From a checkpoint of a small transformer trained on Wikipedia: MLP 1344 SwiGLU, 810M tokens.
Each number is 500 + 25 x the weight over its row's rms, rounded and kept within 0 to 999. Layers, rows and columns count from 0. Numbers have three digits each. The size before them is the row's rms in percent of the matrix's.

# layer 2 MLP gate, 1344x512, rms 0.0448, rows 181-252, columns 384-447
078:529474528490538562522520505515537488494485515491511495465477514506491487478474473513525513505495545535474528516520428506501470512470516493538563473522563539498498526537481529469481491476488521
081:525505541483493530486529495470486463501487526486549480489465486485426459462492495533512532532497495506524502521511437502465529509518447525482504499515478511500465528484528527522543470533481479
095:467487476498490506514527482500505507543471526512457476489458503514533490496498454527521501500489527495482502549553519526468463532488529520486508506504536462485493444496503483537523480537498529
124:492537464478487492499498530514491501470459522511537500524478526458487534480522469544471493547457514470489497519513533507484554510509508494485495520544517509463501465521529456550530517490502457
079:519464530491474526515514509518467497510479468538508427489559498497491559518493455480460486520467495512525491469471470470444540517497499489490539485471491515522455528504505492536512527516502452
119:522502524502510501518485519464478506512473504524528510535467516488453533516520497505546504537457519466470517511526491554456503506521502471483465525491478474517463472527458509524485455509460491
097:500470486485505509529518479492481522463508530483489524505481488531493507509481515510533498463508491530477560488540467500467485505509489524506525535439500511457522486537534492507509514470489528
107:518537517468476502472502455508481499511502485509501468485510561502503484513428455527480572515483515505536489541484498538519517468457522489472500506471470511525505534522538513512514518525539483
082:528476465524511471516555493499490484518515490489510507496493460510538464478477542500482521503499492499512473473495476509473521484456523494498547507514493539486504526506480536543537525489545506
111:517537507493511540498510499478466493501508502514458491510503517551527457515487499526524542498503532508458493515516533495536514519482493483480503501518512481519520484497510511540493505527526512
084:484541494470496514455500486539473504509523500532536458490532518481487482498513491559486503521510454487461523506492511496518493497497525546472503525491505512500505495478462479504487511470548474
087:538511521562509482498515503493505458463489515480477520473499462535511457514483455482531536521449479524499449500559486460493490464489528509493488473479492521492458514507454517482539513471498517
094:508515540513512516487511507468494520509524527482505514486474474548534556469497475495469542525524516506435452521498504519443493512490478545496519465546498503525500486487510503517518505515509436
104:465498510515489528525529481486487491496519488497469484533514497542465484477502516539507517465492477514517464522547468483495492530463484530521537494513495495478521474554509507518526495566524482
088:445465470523503479455522501499518469488498473498519549528472473527531516466452526516506481524441452526554522462518502494485471502471499533481564491494537508519514451525460491527485487527515480
088:501541455531473468487487508495494491503513489443540493506523503468506483474468510481496544520476452473496502498513485486493501510483509503441527542485497523519461456501553534518470477489467488
119:529527470478493511522464468481526495473492500485465520531469465502471523492521466524536504486483502472509495527490487469445482500509482539487524527505516526441514447517537495538476495520473468
133:486503511474517519493520465543526486463502489487525489540529493492438461571506536518505542480467474437478484545536475527478493494506505501469484517484475497502498510502484512565501503522468470
078:492475516493583498513541536523519469529527486539520493515519509448509536495440482549486512517511452508501500444501505486460517478516513549506492518464484475521478496488533473488558464511538517
095:491503512503490552460511466534487463481475500505507480475493515493470515502484483513469523505464484517469508483514503483454516526488501567464494528474484506545492495505510487517486514453505540
111:506503504505520504494538505500504447519506483523493496524493497508528505512531508515510487510477486474484529511519542523541503469490487506469492469496536486489512473531515519534479521501490428
090:552525521503495524469479528546458497493548474506495567547529521490501491468501507542491471527515506467495491525449534533521501527515506536512504511533524500504487487537501511501528533502482463
125:522499480492492527460508495526496510508497488480488511506472474494478487439484533522510474522526511506496480516516498519473562503478511540461524531536528497474537438486526511523503462537481514
119:478461501498485520473515485503494494494520496490507525519475541499492504439505507530559537508471520492517550488500529528566504504439488473488504502488474513504521509530498491526486505474477528
070:530516492521510492523480547472528507493541445483471530504521492500468493487487520508501580510471486495506470503512495519484546531499508485509502512528533521543518502485462511526518497463516476
090:506513507478522496507493464507484489520537520502480515460508488518499565532527510483472476489471490522512508553485545468529523490470529512490497477522506414476500515487465498473520495552521482
121:479531468504540507504507502502478508488462495488511523475477450465481475442504504518516509524466522514512532517529506518481466506519522525504511523485485497509542435499513475510461450518459473
130:529483523500490476483515484523498508545529533533489512465489536490491507524512491494504493481524509543472503518522516493496549506460505507497497487495509488469532512486516436486514499532531460
085:551502529492497479484489533463458490527527505548511467478539504504470515481476442543513470488513542516515485503491468515496514504499491535486477479497471518537501525488480478483514502509516510
136:507453486481518514524543490489507510481488541471534530470489468454523502474487514535522528512513547496479526539494520511485489525439511534494486506505514514522489480440517521533509522508530510
120:498520502473493511475476499521475473477502512483496527533474474515474486474519497536471481484505514518522544481531480512485502525511530485493507481512517493504527493512491501559477482501439492
094:482487488528473513516508493455482492458520505464477508524511506471481473539450508513474518513476496486473527482526473507509493488471482522502521521518516526490437539424506523543486498512477497
086:495527478529497475482484508513505475542496470500475482512513496471496468530483496516530498496539480516537524499520475487470498488469498502536500502526493489519424513456471515493470525484520471
113:529521569481467512477513487487473499508512505539513506498523494476483449501504456531534498511549472484465489557473478515488501532494475531468512463482486464493438515501518531507505493550510453
132:502517526548481470476501521443517510501542483457478456455496512485518531502503490511425525526449444491485493466501491533465448508525504511505503493499505512507448486507507489490478472488506529
087:536520495520498519502549521509512498516500480504485496471510492565494488513496446531458505547480524508483524484500519496449539460519519554498544511509558483509464488497527502511483487487516431
084:517496519525518510499502513491504460538513526501528522480545486473490530481508526525491493507504465530486485486508468526476461487506479508484483451488483524478485490483497472504476522506529475
115:466538475488493466550514535521478459464472494517510525455488440526519517520497493533506503514508500491490520512520507541438506518516507534507546507489479554475462465503485528518498516534471474
098:521505494515479478513455519490491500495505489456484491479514508493548514469508510526527508512487432504473516493507481490509512484488476499476517500496549561489520511543553458505466525501513486
141:508474504489481525512546498481480506527540529497455496476481476525520507493543519493480514504501520503487498493537512477477508498505470482490497537474512532458543477516548526528515503531532486
064:533530448524508488513484495469549455506521526487490560510480521497511502466494519489499524544460522498515509479477530505513511558474504519465500474533485515500483536532497486452545473519568509
089:509470508502525491504521522498462514520504512512519510481512499488466479502546467499469515509477472510516473483478497527479495493476511452507512500531506493508486524484485503473543516465518501
121:485501514499506490499461474505462517480471524490506482493481489541472508557523497514492499484494455519525492535506474490476550524456497483458529508512542507529501474495527527519458515497484498
121:491450504474495459516455473446512483468486527496564547571490466505463516498495491524481555486497506502498488459481484512500459552483481543483504506495506484506460492547481474488461439504473558
079:473472497508518489538528566510522534474483513522548506454516485490476496490509533468487456517459488530508522486488528519473549514512514526492481480470504525522532537488475498494464490480502496
105:526496473498487511482479518523551549482530516493495522500457494492517542454571517508496557498516497482524513478527491533475490479457511529519529529513516528517471474464509510486531462436478526
133:508473522508512500523514520468496510479548562528498472508483505472445502544494490492485525464491520550497480498523445503492497551468495498506474494479488517555447508482534450474524483502540450
119:506500521472458514506496509532493458531518487484531491545530472535509517486459498541502458533502505474473522488481505515492527555525477518508483547520530509501507486516538501524531531471515476
126:503472490504513494519541494520492469482496528483536561492456482571493480466465537546516525481499499515488477519470465480460507500547480540484513498536469541466499524492529522518498491476504470
096:558465503533485487528466467513465515487492501528516506477470489487489517527479508451479511509461487498488481474525501490523539511432479493477478487504483489510495498505501481494525490525495511
083:504491473496504499485515439491502489489449486513513518536457483523473527542499477562499481521478476504512502494561527532535503498475516461539479503480508479529485493507550484504471509545482521
093:463497439516521516513489527494495484521519520515546474442536496489493498507472541506488533492507454523567548470517466543461518517524504549462492519537510502504497427482462515493474539527547485
071:448501502491460505533485530512496471525514469545504517516477486524508466532490494495525494523509486482487526503588478481476523491461485507503509527484475518455438483525527474555483486488490519
062:564515475530507525518499492432477464508485494521490459504537501501510491530515514558482517528491514519500494553556496526505507486497527507488515497519512531516487500480470492511479508519546476
116:531529525498548516511502495526498510510512480504534535521532562506506485475530465504495527483518520462517526516498522530472518475486482523426483521501468493504449533471546469524506541535509507
140:527527506496518511470519505508499527483500519512482487483501534495516491444502497514522491510474494533471420517517521521491486477513524500474522518497512485510509486544472528503545474489508517
070:506458511503481468523513470491570500510506506568500537525516507508552488581508487549498497510503496529507509511534537491509503518518514513491500496527507508504508502555464484497551475483561476
096:519487477508502504473494543468512522514524481505497498498514495485484456457484499518486529498508488531515480525513518485475506524529511496520531503475508497483490494518490510491484470486519501
079:484492478495547529500483502476543521516526468509519506496519478451532492518457482519477500506493507492545447484519545562501509466474484527506511536488488549506472483504469536535511512469526503
090:526533503487502487488489566503549504460526498514506499507533507491504491512502504493454490478487453501512513530501471534513501519530458549505504539532476541473526466523510513470504486526526463
127:510492513500502444510535503485475497512499511525447465499478503548515492517525477499474512525515504497444498512511488495484434522468503485510487503523463481509557468467509488516510514539527442
123:496500517484482470506523553478456513528509488503495477477482465463505483495506482539483511508476477486477518504479514513512516517501543507462486478508521467489467480482507461472527480498519457
111:500494504498479520466493489486461493510463506500476502525454479475449526455492465512503487488457504489493488492560518485504512517477549485510529519509501511504544434538501498516505432502469529
093:501521483521438509452519486491490446492524520481459510488527507506455523471491514486468509504492469476476540439511517528509511516511484514512500525476529503492542484516525499537503509520529495
107:490503482483523492487472522536472490491507448500518443482529482579469527546514459511504552517458476500525469460513491598498536467520505494504472494565487522472473472489499516490430528525503497
092:499490490502501521509496495499516518464530528486517514478511487518450532526506487521451467469490484489493515486536502506511494530498498505461509526516532545523476459476473519527481535484481486
147:512508511478459468494525495480499535479513511494446518489477525489473458509525521521475516522470477437523493546503526543478448539489556505510536491457518514542472528418496553534459521532482485
139:489515498499478492492507534524464513477515515495481474523467528515494517473438466529482532512510552531478522472464502552495477522491498513513488500527465518505479549464490498522537483510515519
069:464533454478516502493543509515506465534481516469489519528473460508465527477489483518479512540447498508511496480551509516439482500488474515473502486520472497495502462495495442532516451516498533
114:529496506518503510502510527472504526468521477523523500527476502500494514455472507510523483528467527515512521521471500574539527503456538504516501482519476497538509537510511458494507448518513465
122:498519492555518506491467531541502498497506471472521470481456476479485497452437513520540522492523510481504509497492503546494499482485487504492501508529521478484493493456565516522522530503506489
073:520459476487544532494541501495542469521507514535497520491504512520496476520494490537495508502445519481502518511534491531500528460525549514539496486499522545497519492498494471472543507530501497
# layer 2 MLP up, 1344x512, rms 0.0685, rows 181-251, columns 384-447
100:497473486483489537503458531525507521546572560479528508445503464513476482469499515537483478514528483478503533529490517464473520523519546514497533517483542491500530486494487521548501512510512510
089:496428483511557490492498493504505489503477529510496520453508531502537515516548470491504486548526517499503523497496547485498474510488510490518503466484501479495472506424501528486525519456449470
102:514465465494541504485513507496513524507462463443449499501508526465481502515460480473498490500487527499486487506523536473479449496472500498493525505505493494450540476516468512506482515525487536
101:514500463435513488487518491547498501514510514476495531495531481541515486494523520476454476466545476512489489517505517487504562491495538550468542483513496529556485498510531523506525494490465531
078:528496496497533541501480500466474525485513519507516578510503475461546505539439476486528502529507465497533476486456519483519516484474512514531505540502525501523521492486508465508497489486520403
102:535502528539542505510450545457512547496559498527496533480494498477506507509538473548497513533499465443523487522486533499483477501508538503518438469453469530509482513491537532494509480508503462
080:559487485498497507555479484508503532523526516519500480502529527506494477498503544523481482497516513502527491511478475500478521502488501494496510509506491518472505562499483511446539472476529472
093:519497537537487511481506503486499511539476505525524474550478499501518524496497507537485511495508467519437462480508537506495548462547477502540464506533496498486520438490496505472519507521471479
098:538544539472513478539502495452493428501515476524509538473468521523508544522556493503541521527487494492513496491509547507502491497540494491487497477532549474501528484504475523473484495501504499
106:452560501500508485491504539505549503508498491499480468494510504531520487534528528467497553536530512509489506422529561495491495508462554466502509523528464503481557501503516483505550528509501489
102:509508536483536514493516510505500504497554508487476486487465518501520500514517504559490465504542512487515497570535534490484524501532492463543493528519499513495482484511511516522471499463475489
082:489473484480489489477484521502513532503505486481503485553475515472475502506494507466536534502467536481503475491526549477552466547514574500506485566505488515545544458477533512523482522505464510
123:496518505481497526470480487425459490495518505513479537507467507502513457521467511503502514487513501513529517478501491509509527508531507464502501506459492441522452538509497467513511447523509529
090:521521494473528487492514483530497476486512490505535497503465510537562494496520501500495509504520518481508532487505511525480484520513512496469513511513495474482493484490470480496458476501510470
106:501477465519508493516466455492527480500435485500517531522507515496464496501483510442532550507523491532468479500508528486497514513481513486477504473511454480508536475474516496521467509504505494
107:463508463526531442489495509464507505459498494485481490507466470489527491482514540490486526510512518470498509512524511485500478511488492478500555512532450472501485508515495512497537473506494505
101:501547490503498549465495517448484527524501503519467525544495493494516491518525502511526502486494433530511476518476481441500530494487521547508499517478515477510504458486511533493516473498503536
114:493560515531479499512481463479476486539543518538464493488507509451510504493514457478456453569498512539474475525490522489489510480471477485492541488490521488449503496498486493488529485432527496
080:500498468506427494494493513490466478468486532490466468497477491571472513516539526456491515514531476475532480469476498502508477535489442488498503494477505495492501485500505513523485479466459507
087:513488521494519553507478471514488536550451473483517511551442493488498488512446489504491452476476529521467487516451511499469471519479537477536474506493468505480466548511528491513480460552478543
101:476500565440499450493458500459508487486497520449484486482502503499489503502506522487557506481514499499525514493506485504543500521512503572519518501541493464554490509491510531506508519461531511
115:500508508494463501485483544457476479504533503475501450488524512481508496478517479516501460523507511477509570498515511504472496445481512503533497508514493490491503565527497487496484495508506519
093:501502494573512506523500511493513522472521505515494467486461474488507456504507487519516510481475531509483583510525463515503526481471510508509432489527463522511459473508532448510493461480498489
111:438492496486499476529535493484524502459436508513534509511493479513532510531494511505504484516537512535477499497509468519474517458527515534502488530461469508522498479485501491533473454451524551
106:476464469463487534499494483520503487514479535511514521483480519506515484502490529491517527482520545489510495548478470491486519540492524541495529553494528569492492520546462500505499475481532513
100:481501515509464482514473535491505460513468506475527473471516519452539444483498520512474481519506500492468501489503478483479502485474513510501442503503512513508478509528519479501480539488517491
112:471502487476471511517467503467480518512499499530540497502478510490447514452550471481477484557506505468524535512468479524475499544577491492485488514480523516491492530543468488511522509505515487
105:514431479500548513526505463508494484485504476521523485474509505488516520472505531534474511535510535489533517462502493517518470551549498489528502516473484512491503518538507526472548480482467500
097:515486535496508551446490522514492519502515570501506524453497502523488517493499513482512468501505494483504485492489491523467475523534485476537499459476500457492498475523480462501518469494515501
112:478524500538513492563494492519511498488504445480537523501504501528494472471502456491483510530496463494470507478511478464482504491508514481489511509544485496538498498508484439460495512498468472
099:501527490464495556515514504503505528514482506505519485455489462494553486525473474479503545511473502505480505521490502532526501520492477466527518516515444506518489526509502495502496527491499502
099:494489511450513515469545517502493533476515502509485483484527493518500470515473488504501530493488493480491479484479499494504487491544474492505505460456503515524551517512483470468545553553492518
082:491489528509447460492458483468496549517520516480506489524445493498523535471521472501517498493490517487528509514489444469475509469475481468536538531509503526470541484483498450543502492453500475
113:520497514523494540497482470481481474522480504512494499470514469479516507506542496517510479532491509525509487553486538504497483492528521490499524488464461549466457495526452506480544472513478483
118:500469460479483532466513531506517461520477510523510511531528514535520480527496526468526497519558516500489523515497471493489519485508517532503548518447474451528522518479516529505545496476554468
081:553488502517483523527478529511537472491521519531491512457549484501491472480500512493494503502477472503480509500514504501491519477512503401466513502487522489499469513458474466493468480492506503
096:526511496510526510504512468475505485521485535531457497469471506503454483495528552476480491484484517456490539542526512523527559449461504505482499507551470511514507527494493509504515495517493509
081:449534501476510505472507482476557477514536451462531512516461515489550513473551511487530501533478532542462510505465490485496525492521501476517537502477502504513536521502470501491497503454520538
107:469487485544530486498506524502497503460523462509485513542502513532482470507513532501512453556469496513475464484445541489513509501517497510492497514458514474516488486534494493528487456499461472
112:458550466489514509465495513497522493488459521479521475466518487525486533526492524522524518505519502496494490489443513513514511506535494512538521456498516505499479554496496467505476505497487547
124:485469483525509491465509526507520520483525478509535508513522498448532505533503472493442466525436529482485507493491505491491509480569489483487465505470490505513524464510476499575464501474497493
093:529503516497491529487503509532508483525503473527459482501497451517532487488489551512504479546517531549512484503498530511514477498528515510508481470523473498539473502520458512479499518477455536
100:494520472545481511541507467542528471474538527523508496497527538472527496463490499487491504494501493501508489439507531493532471512541493535478521523490478530505478469518481540469519516469509500
099:484533514540545515491469520526516516486465504506500478454524445534488510504505544523520516470527500484483513463485498494491490544504515503536500502487505494481551567529562473478513520534505478
068:556479521491518512544509526504494484484541480553455507472520516532559516462497476556462508493529474481467483521501506512467472517477491465498478555462485512490505487454479468446496537458529466
108:491486502422475478460522529511510487550490444502501499500513520517478497488474462505501490537531498460504438488530501486521526480478525494489510481457471543497499496461504482465547485495473547
102:480567526470531531478482553545459523505534418498496478518529555490540501492507430491514518484498513452457512497503512498499494478520497522459504494456502508489502494522530516537506481496502507
101:503514518514497516487479519504544545471533479534429463440513488528532500539518518507500492483455461533485512461500496477518504524548516478511470505489480449486490499503490500527492531482484499
113:481475461494472498513458493452499492529481510514458500514516480466484460504471456451489495478501468502549522497486491494522468538457520500511491542426512520512507511519512506463537466534505534
109:452513507518500496466507469505463444495469520504513510494529528497494493515530493517521533490515470522533514514472484514544492472476495466479517497498496565526484520479463549459522563483504519
115:499521544491483529490470508516475483506501522494506542497526479478481497458491521523517504497514522525504488548516537511526472501471526502513483475519484501488541529534486538498493535465525488
083:504491482445519498453463481490478510530555483510507482514491495495483517535498552555475487501484511438554537501469503501473470509474481513516477492485518465517502482485499465520504490515485472
094:541441486474494484504480487535553509507541480530484479479511519507477457492526514499478498454500495527508489534491487480509519506473487555466473512431491514535515517471476496494492583481534487
114:521497456514482540527497525489525482473490490525520478524471532532494565447527528498505520481513493489461480521494481452490487534498499537507545501547500524503492498497514484486535533548481521
103:485444524522473525454508520496456521508553526539516480472483483461478491480501513542504472485540505476560460495457489503470486509496480473549506545482432504576495519505457475498486482482514525
111:491535492524441505474451487530500453564508503458532467514489530444507519483487491494519540506524496533520505486544498487516490480526546465487488506487523494502517478567517491481505472509503496
093:524500473525511467563494483516511558508465528483503484536474512468525483509492460439492527485451542517516453520506475463492493494489457482484505481530489508501551494529502521493471484499476466
087:522457466512461498478475501466498522526497473489461478527500469528483479493515486508495466512508476520497476485486535479502482527475556560478457498484525488508482492467512472487531492461472494
097:506476479533543519478460539519469503511520470495521472478453457497491512520471547508491511500503499483528531489509516467460458507521543482476481570531501498534504508487505488516517509494502514
086:459533502523535478531494458492476501479507487537500506488457461520482488479494530522482488521514516502487467511503462488483477459532481518489513481493497490529481483495503498487513493537508512
118:509513504454511525456495535508534511502553482489502489505498504492523504525508478473505504506480487522478478455511503530517531505538520487488489475495486480529488472477475495512510470496479521
101:499514472470503490485509500439488511521476540531492446545533489492531503538476507538512523475517490497482505493513487508516526513445499492496509531498467507513483466495506491507467472513516474
103:477479557541497507509519489491472544492514531511501512481500503458508516499526474483554483482497513462509539494507523531503510504489460492525486487458524497488500508468519488463577507501491517
078:512528495509506494544496523506474492511515510472521500559500509515493494519507491545527496478527494502502462465500514479516481488515494482496529503493523496470504482492515489489535521495501520
077:508479542528535493517537522495492493453486444488502571486493509434522487478488514519506475484513444507506525490525506500504468501505494516522517532446467506511522513501478483471485521508530499
096:469491493518488483565505473519485524535504538515500497466493483547501454493509526479497490514488522510529498496487527487467442526467521475477541525489496476515472479468501554486564487488498474
148:530457484521505461492546481472512557537520574454471512489462470489515490538464518486453494516452470482549478497492510525484420525503546488518492528477552543513499516463476511547506458534454529
136:447515494536499522505523523510463514509507515478444492501473536476539470490470479510499502509490538527464513464454520514473454464474547460510475487516459496519442552505496499503474520488488496
094:479510504542522481494476515501539499498515503455519497517475495527528495515543504515512542491530477499487493489503486496503505480484467468517515524531498491523512486529490435498550494491566499
117:519485466488474524479461513533532507521542568426475490543517509497500498478518512486506481503483440502462522536496474509492522499512520486476488525473495515485517508474484523486507503510534503
114:522507491498502509513497436450525511482516555510520488469487470493501520500579503491496498461498470498481506532516472461520506484477437498529498492489460483502510489468478480546497502540511485
# layer 2 MLP down (transposed), 1344x512, rms 0.0356, rows 181-251, columns 384-447
098:517475491485484530507454534519520513552575558477522515456501458517461480477494512542486474518515473480510528520489509464477525526508550507485532516477535495504525473502486519563507503490516511
087:500435477513550498500504505508501493522472538497488516455513527491542514517540478480501476544531514506501522509492550489506472512499506490529501468485510473496478511442496536492525520458452457
101:523466467496522514486511505473511525506472466452465503496527519473480480521476488474490476507482529509460496480530528487494433507470510479493512490491503480460546484520481508492477526522502529
102:503505469458498514492498500511504497515531507498467507477508475544493476492489515484442479460541478512508495513504510497488548499497505512462542495514496552546488490515515507508538484491445531
079:529489482496542544507472491463479520485512513515525569488512472441541508526456468477523498546492476493530472491449501482515519484479499518528509531495530501516506500485536466509504489501503409
104:519509520532506506487460527470515549518578514488477526479513504479513512511513488532491513543520460428505502515494535478501439497524506511525454488482493540523512498513521530506518479513498470
082:532486464504511486537496484509486518535542487498497483482517522483504466526499519514463509495487520502511484510483493495490515510510487487477486499502495538473491574502486497444541472500514483
093:524518524541470499501500501471497514529476505533525469533481500485516498514496514533482530492492460537444478495504537517512541448557475500561459484520499483471514463472484509496529519505469477
099:526558547474508476532491498449499425502516470531519540485473513528499538512547488505546539540481486509509508490517554516519490491546511492487511483519540487512516498504464537473476483508503510
102:467573504502504465493516528494556518512516496505475473501500507527504502540522519474512550535537526502497511427507549505490493513455546464521487557537473492490553511495510475498551525502491451
102:500504523491516524491522515506509515484560513495473490476468519521522499496508508547480468493538516482511494559516519471480515493537474466535495530521478530493475491500520507530455513464495478
083:493465484468480486468494506515494538522505471492478471544481513495487501499503501461540529525458547502505485481512529467562465553536570484517493553505494493547554451492523502520468510505453501
121:506534498482499532470476477420453495488530487507483526519483501494516467514470518497490514507510507506533511490485489521492526521517507469483515484463482444523457522493511476513518447507496520
101:536519492487499479495497479497517509498519482481549521486483482504517502504519490502486527512516518526491548487499534499495489516489520526442490517505502492487468511514469487485458485515514479
106:499482478509516488510471444483507476520470498493509522522509520490448509506458515450552532529507507530441477494503518479493514517499498488476498457504471487489558504486508514528488501508506501
106:463493452527515459492499516460503529460489497484489496532456480485533504494523532479488509503515528481499516523516518494490489492480500483499555501553463473511481515526498534503554465506485509
104:508524507515477524459515533467499514518486520519487496524493511484494523527512504521510522512502456535501470521473488429507518506474529527506511511493498484518497507484484509503486460510484518
110:507562512496511513534494446488468475512525504539485485482524505482480514508504484511477472535486511514444497554526473503476509463446492480493531510489479496454500489517476496481506489476503490
090:503495495539466493468492520493459457499521518530487448479477520549490495522534498500480525513547467478515476459464488514498500550506430539477494491457528495482495503493482539515502486489464497
087:513484513516511546512477454520491546546485471486484514540448495483490486509455489497496435472471522519460495515452492512470461528478527472538488520489479509466466531484530475507497474552467527
101:468479546444506488493458518441506492476499525477486477478490499500496488506493538504556508491513492519539541506515493512549509474537499586522526482554465456551492500497517517514487507470545508
113:506519519488457488475498528468484483497542506498486454500508500473501489478514482517493468521523504477519576495530520502485491468472514503520468505502510484502534549541484502510492485496520517
090:501492507544473524518451525506496541480455538494517495480457483458526528484515525489514492481504471513464552505495451489471457464473522512561466526511491513483503468547494460492513462492500437
113:456483484489483494535534518478516506475460533523527487477491475507524513553479492511485478494548499520494502542505458536437520465544508537492518527484503484513486501486483487507486474493552531
108:464454461465489541498502475527508482518459529505530506488475526501519491497479523493517522482521553497503491548499463504496529542498525531486524549489538579493477526552472494502488479488536523
099:493494518507472485516476541497505477503470509469530483471529517462550456483504511509472488510517518485459508490496479490485508484469492513527442505496528501517489507527522484497485533490507505
108:473509494489519505530502506450476546489503485532511518478488517469508459474521467498505476535529511527511505519493469483474487515513496480478468504483520514508522493517476513480480511531504505
108:486431502499538516487502465528493470494541492526571487470527541465483520488517504514496527525502542509540524459495490542547468535513491465507485520477521494500507489511478483474551477516469489
099:511493529489511547447488540501481520497526569503494513463494512512481522486502513473487449493507497480508493507479480529475467531525492487542524441475500463495499471494479478483513484496508504
111:493503476507511507541521507516508498475498462466578542492505484512510521431508448501496532533512485475462497516486512484482476505492512498507524502556497459523507502474468446481491505501489496
102:520539527447496535505507502523492523503478491485500464481501455498537470516489492491491582514468520515524498514476474542491511529506501473500518502513479517541479512510497509543489513503489496
095:499489525456523533478551548514488529489495509504492484488511497521493482512460488524488533496501473473507483495470503496500489467542471506518496451465504503508546512514475463457554553535479511
081:513511520515458453481460474471493532529518513473517508526458494501533540470514491496505507500505503493507508506496443475469520490485480474545529517499509528465529482487462454547490490445512480
105:533485501524501538502485480469465482512468473515512493480505466483509490493518514507498479516485523542534524530477535533492463494501499470513509518464461526454457511515445503462561482494467484
112:501486474470485538455495517514499489520505506515509500505553514501526531516514541488482495506537499511485502516493465505485518478503504535482566511444471479523489507491532516529533491487537478
086:554499502522482525521479523523533486475505508517479497472542499485489470485510519488496503491497496504492517494521508512481519491523512412463516519493525493495460519451491463495452481486506504
095:520500486500512512501508468473501472522485530521458496458469503515461487488521564480486469497484508477502535551529531517547555456465508497491503505542470507528517532492506503485520491511508493
080:448556513452525490475523504464553454498517454449540516489481501510538529467540505515536513519483532520456533506492499507470532505529512513515559515509506522514513508511464501497489519486509532
103:498504472536558481514499526514497517454532459490510505544510520507501462515535517505484464542483519480467463485467528483500503489479490546483506490452501460511488476538500502520466464518461465
112:461561481479519528497496511472532528494496533475504467469509480522483545518521512523518530512534489482469484462447523498478523473541494516508513457481534527491506550476505517519486510514504551
124:483474482526513493469510509512531513486514478510533505515514503448529508537527474492433470525439528486490514494485493489486513482571493482488471502489481493503531467510470498566475507470499505
093:520498503502502545499511516539507482518507469537463464496489454513522503479492554510493482540511520536506494495493529530523475501516504531505475475533470499534455507521478520497501523486452520
101:496492500546488497509449456543482478481520525509523490500527575485514485480485497502481512509508486501487476461483536494514499511497517550443537525512507530516504481516478535471490537504495464
101:505468512503522535453478503502515525480450514514520528493520448530501529514489529477509523466499487483508535464476491483516480549507514528513515516476487503488538548524541466492503498522492507
072:544496515499547510537503536495492473474545477558461518478509511529552515464486458549467530498534486478483496516501504517461473528482481476495483556460502527493506497435483476437501532455533482
107:503513492430454501464503529499510496557509458475500505481508532521483494486474444518507493522529522452495439481523497498509519477482506496488521477473480545507482479466501503493545477525457532
103:510507542481522530483493542502480495516516414510477470505525527488522482497521414492497506469496510506459487512483484497474494524494483480469521508492525498514458502519525498513524463474478513
098:494518516498488510470500492515554541487524489546449497460486481542534522536503503528515486487463441534490529466512497489519475523556499512496476509508499449491486514491476501537477526463513477
110:479478473493500492494488479437501467526487504514483511491515477477460442497493482468493498456509468515522524501506492483485476526470518479493503542435531529520519497533507513486516466527515541
105:460522501513498489472497459513472468493477536498513497493507538498487503516523482501519529476497455515529520528493500515541491464478495479485511508504482544533505510478471532453514567494525530
117:499524531498483508498463507512493489523506521506507543494532489467490494456509521526520522491515518532505495552509523524526479502479529493522491482537491515486539526546502535484489547455522509
086:494485478441520501440458459491472508536542490522520499482492487499495504547485544553480489505464496441560532505463502506475479501474490530503487489495521472523490484494483465523491485530489484
094:531436497470501481498491493542546508501515491530484470468521532501484460496517512516475501473495485524508494524503473477513516493460485546475471522427488513522502505479492503490509574481533491
114:526493465509486536522485546502519472458489490526511488502450515533503554443536524506500525475504483481456468517494485448492486531498496527510539502547499528501485494498521483481540526538482522
105:494444500520492537455510508490463547496540517521507477481478498461470501483497528520491465484553508474543452510430494498476482526491502464539506538478441495568479493492473476496471458482534532
106:468517479514458477480490460534522427561491510475512475535468504486480529533482494499512518536492484509535497527526483459503489502509553440477482481496529499484537485504537442478477497527505488
094:527499473506503468547489488505514559504465523481505490527471506463524479501496478436502527506454547523526440526490485467485502487495449477488503496524482507496518494527506508485462481499476467
085:523457495503476517475459476485496528523503480494474474502501470522487482503512492493518461508511483519512484476474525479507493524466545560483449489465517476510490484486525463481506498479486485
095:503489478542523522474469521512462503496520472484510467476461466493482522509462553500500496501515485494542517485507520475473452496531515479472481565520506499541501504487500497521516511487496518
086:476507512522547460520492464500509515497494482543522495476456474514477486486489529535487491516502525490485466527508476485472465467522480518478519510491501508506494509502482498503518488532521509
117:503504499483505557445498483494534535494537489524501472482481505497515519494513469488499478515474486539468485480506494521505512540533478495504486493512493500545478481481501518554504439515494550
097:534488495480488481473502506455496510514471547513478452550520502499528511524466512518510517474505490522487505465529491497519502501441496482493485538470440524499478484502516492505458467522485498
104:476490550561505471540523477522459538506518536525506505538466486438519497510507481497527469473497494450467514516518528504496536489494453485492461479467544480493529488476501511458576508498508528
079:523527499516508505549514515528478503499523505478519502579505516510494493519502483566511498487525497512504488460518523485523467481524483480506531486489524495481506490501504482500538525471495536
080:487496535508510481507507555469495478461473411477500551476498511474496497509502488526526501526495462522510501489497505525506495509501478534495530499485474522508502508503486475469500523534532519
094:472488504500486490558517483521475528527505531499521483471511478540513466501501524486506506518479528504514499514493533478493439517470519475472544509478495478529456483464502552493557505500503490
125:502483476481508464513511512533481532500486544486508495484449479510521483527478495448469479482474479489555460482488495532518438499518522487499511484490542524535509496471484487515513465528445524
122:448509505526495523533504526481497511523501499480478510498512523469579459504495475514511504490480512540490497469471511483470454485485544480525470494504462520524459522532503489496460527508485497
094:486509493536545465490465525485532520493527504457511495511470504512520505507537491516523542510523492505498499510513510487496483482475473472521509524531498499519506500521489431518544487497553491
111:536470497498481507483461514551518534509517576465438513546500498530512492452513520491517474498491461512491519514501473492502503484508523493498481521466473505472528523477488524493500493516521509
112:531500492500520499497498443473527497475523562515568491462469472495497518486562502503494490454505473501493505498494478487522487471487435498511494497489482471487515497456500479555494509542506491